Part of a small language model's weights.
Training: a variant of Adam for these matrices, 159M tokens, 9705 steps.
Each number is 500 + 40 x the weight over its row's rms, rounded and kept within 0 to 999. Layers, rows and columns count from 0. Numbers have three digits each. The size before them is the row's rms in percent of the matrix's.

# layer 3 MLP down (transposed), 256x192, rms 0.0948, rows 203-207, columns 0-191
101:449444469499519478496522505480461470525484496479533490511495564479496578425412455477489480473431486516468474540539503491452565494497537402478528530490507495505513521515449494571482551519477491477436514480571462527506451420446518532489487460500501464514473427550460409471486485432457477432484550522466390479547480447514469495526489548411486570491477496444545506483497534489528530510549488560515500524540488511536496489477497465457544418527412457536480556596542460484472523488505436470553443446540508518389519513469503490523452488489517453487562533409536531510545557460516440502
096:484517508464475507558527450516476529513538610469546540533514471477466487411573508578492487474500542515451481548397476536431515489517449474441530502487559483485496454527584535536549492505534505496516496477465570408496403474499466522509435525535512467495474607514528485520503481525457453464491489462446600484507544496478533486531540512490593504505506516521470562497514537518514403478479529434547422545484486496500471457480469506555508502454469542572465484535423510596524521476559493514518481484551532568513556480486457562505540537586541479486485482442524488502508494470475452457
096:467425501537501480591465466502512458547489488404491556471513580500436486565506481482527513488504543482478441465509512522455464529534474433447467484509442504544548476539409578493489476519487429527456529487475515524495578542461460536470518504583462566536524465549487466491513468500447512529506489540589579419544534571475418560508480574498501536450502509543535486443489448414464466521441516461535514428539472503447515509462539519567485522507567484483538515532516519565511491532555470457457543478454537441472560539506511503517412499537536511491476451502489471466473498489556472551
108:554533507500475432461500537511539475458498454505521515491511496526542468467511474417430474486508536580504394536503411471562528500483490484472614454520514481531548510479477496402453502553512529458535505557455537515482523539472490587470515492478536514407479542510522502536515597539465446496481537454554463564429515442491497457487591552513537590446532425557525511467512508538526481455543474560510519501540483511546571510515600521515529474436510429567498485531510510463570507456489487546471457512443521505539474484514473427516515553505471528529509474503496498494497434482520492448
105:520447506519467384415511474513519522556443502521411536469521499441483480597498506545470533495512538477548537507538479552460425511517539532498549611543482502538539487443481538551512490458501553550457458523532529459495492521460510550503507512545483525511594511516502517573490503489505526592439542472533461474441500516461528544547443492534536509490414520504508535444506522516530524549526424514510488445463480516441474506497524462497482465532527474555529517456488432497455570514437428513425450471489561502493471470410508480503515470489556460513440459502474442475390517443533465474
# layer 3 MLP gate, 256x192, rms 0.097, rows 204-208, columns 0-191
099:487552471508486481553428588495533513518527449442552438484465487557500509517542489502525482501525526511468502451538529558535499470425461484448482505580455481441499500583503543488523489430513523532542481526519531520513440467456495506470537526485490431500539499514469504485525526431417471520536456539534533499447499525526508460479581514500517515541436485532439492538455470518478555532574461457551532549460528532486509539520561467478468456527471498386545579470465563475460438554484475527422577488510534419490481469535566578468418506471502563563488435435536448550495548505505504515
096:522476402536535447508521544535513568507494534566553466513513538588490564464459525526548444474574486515594563552572458471505479524490476497585487432564528473507451496558601501524531460478523547526518473534487433457552520532568480478445523490481507540468557562544414507489478550482442479464533517539537467453495470537485503415470489501489486467541487491478411491555501576492459550475533421456538493491456474472501524525462488441495488405534509519519551537472504483506539577499441525468491538501543464549441485489506526496500559492509529554445501525459505474479446466534481544467
104:510508528477450467508478547509596525517489415449514513507393496543535552454526476429388459456507502487514469519507537548599555441400525482469507551459498461503559499485485496513461516518469545495509475508474472531452509451460491544518541508446442456476421528492524532579467513505511488499483501416417517495457554506557526485474554474511553516492535461519489484533477537577502535419525466476554487562487465501477486548497478526537604485492481555513514473457544535460573482414497489427478530482463550474483480534460524513478536555478446512431472440525528520530517461417536494493
102:451430422442538409509447474567520518557447501506589490498558449509550460456509469444462481498545523489485448529575532520485451497552570538515484535553471505495530542555513472568499502511520521506474510463463571538492400508415528422472523531565504479502510517553519533508487513465467530445566514448487525435486556485426413561532553469452461557545504493554481420509486515517496503527468471485461475442553461427502539468482423484507530499502520526442459501480551525553506445414475490535462513466490467537453553500525482492495450552494568530507450516465472482513543475530500555485
106:482507546528486522416471514485511529577499467516450508522513523434512492451531549496474503437524522446502556564511476544512491487574541462493525466448453464539503502489503583564508469568530565468487484585509492537523442466488455465492496583461566508474475482421482515523561434404558529521522548528450535408507602498567536532496557532492516537539425478456445450497429459583437560486474499444489487493501425482549509451501466529509534477509481510457498481451569483506520483475461505507530491437496458490446470520517465451485453499544525466449479493489458448487579435499491485565
# layer 3 MLP up, 256x192, rms 0.0991, rows 204-208, columns 0-191
100:480516549580520510441471499506508464448466557468433482448545402533543477447515496507518462462440551450450496507530485470509421560537435454530440467483488519544485376449550493515476548561482482520480518524434507424479510499487452540433513453470515464543505530420501499514461561462448475479518487528501554432511556419498537505508508466546531422459475516501571529495478540507435494521501554471455500486454494450464529570598414523490519480571516542486463486453441550470480481540534496448527476511471493514508520503526515568515561485434513501475538521464516499505570459576469471513
096:512523445521487544558548476479467482518482543529501423470515506484484547486475483573581566474573538484502484580526488559527469497518498415515528535523450484486475444509549504408536441510544539522526508510516537480441551543495530497500477437498557489530539581481439580536483503515446467534535558552495466475510482489459493447415451517442527509492514449556485488517571515500486526575495504450521493537526489587486448460477536460476614483489469489511560440504561445457489452521495472573523532477432451614459517505522458437462506495438512553474498512459489433519524493501534490441
108:465521531519522490460485523493569439513456455474544516533499511482534436500439459477435508523431518481523501562457435383533469438508533451511500480518514506475523540474523537524465555432446510509491468559520509446429440536529485503569491542534408518524465514497520528505466583473458437510504530522473419506443455457541488524506508511433531515494586464494541465530509523492501463452581528502507396504476473537492572443513505469480508491549469519511549430487482578519578502403489517498508564483440533469499548460496528488463512489461483493511488451489510522498473399387546453522
104:528472534588435500460524496518549478517550580396434518446485572499474526536497467572596485546428488463511532526466524538449431490430442431529451498499517506468518497492522533513523520551523440465455502490538425475513486513451553588465521447533523481524536575512492503517482544533514422561534545509506477482480501513536499505488522542461511487546511487457558507470548553493516534520515468482508499524465450559547431490494567495500495524464437480519538548496455458509493463579601566421540467573512515424517515477501507514498503453492453454509577450549457457519524524467506435464
110:527493461504475515462529512539485452456518504434513445513515506477479454537501529559560477528490468488503445486449491546489487549450505498524494479478530546502440473537462432451470523489539540508548453446494492518484550510521497575533446509462517507551506515493507496469451530526409490486471392490541483486454409541544526518474580476435473434468411589565494578558518520536473476538570503535609454422468561454475476523441534477520488499492519492528575533524480486527455515539509528448456493475553473474523483439540614544499513505462510513537511533540586500460399529505475458499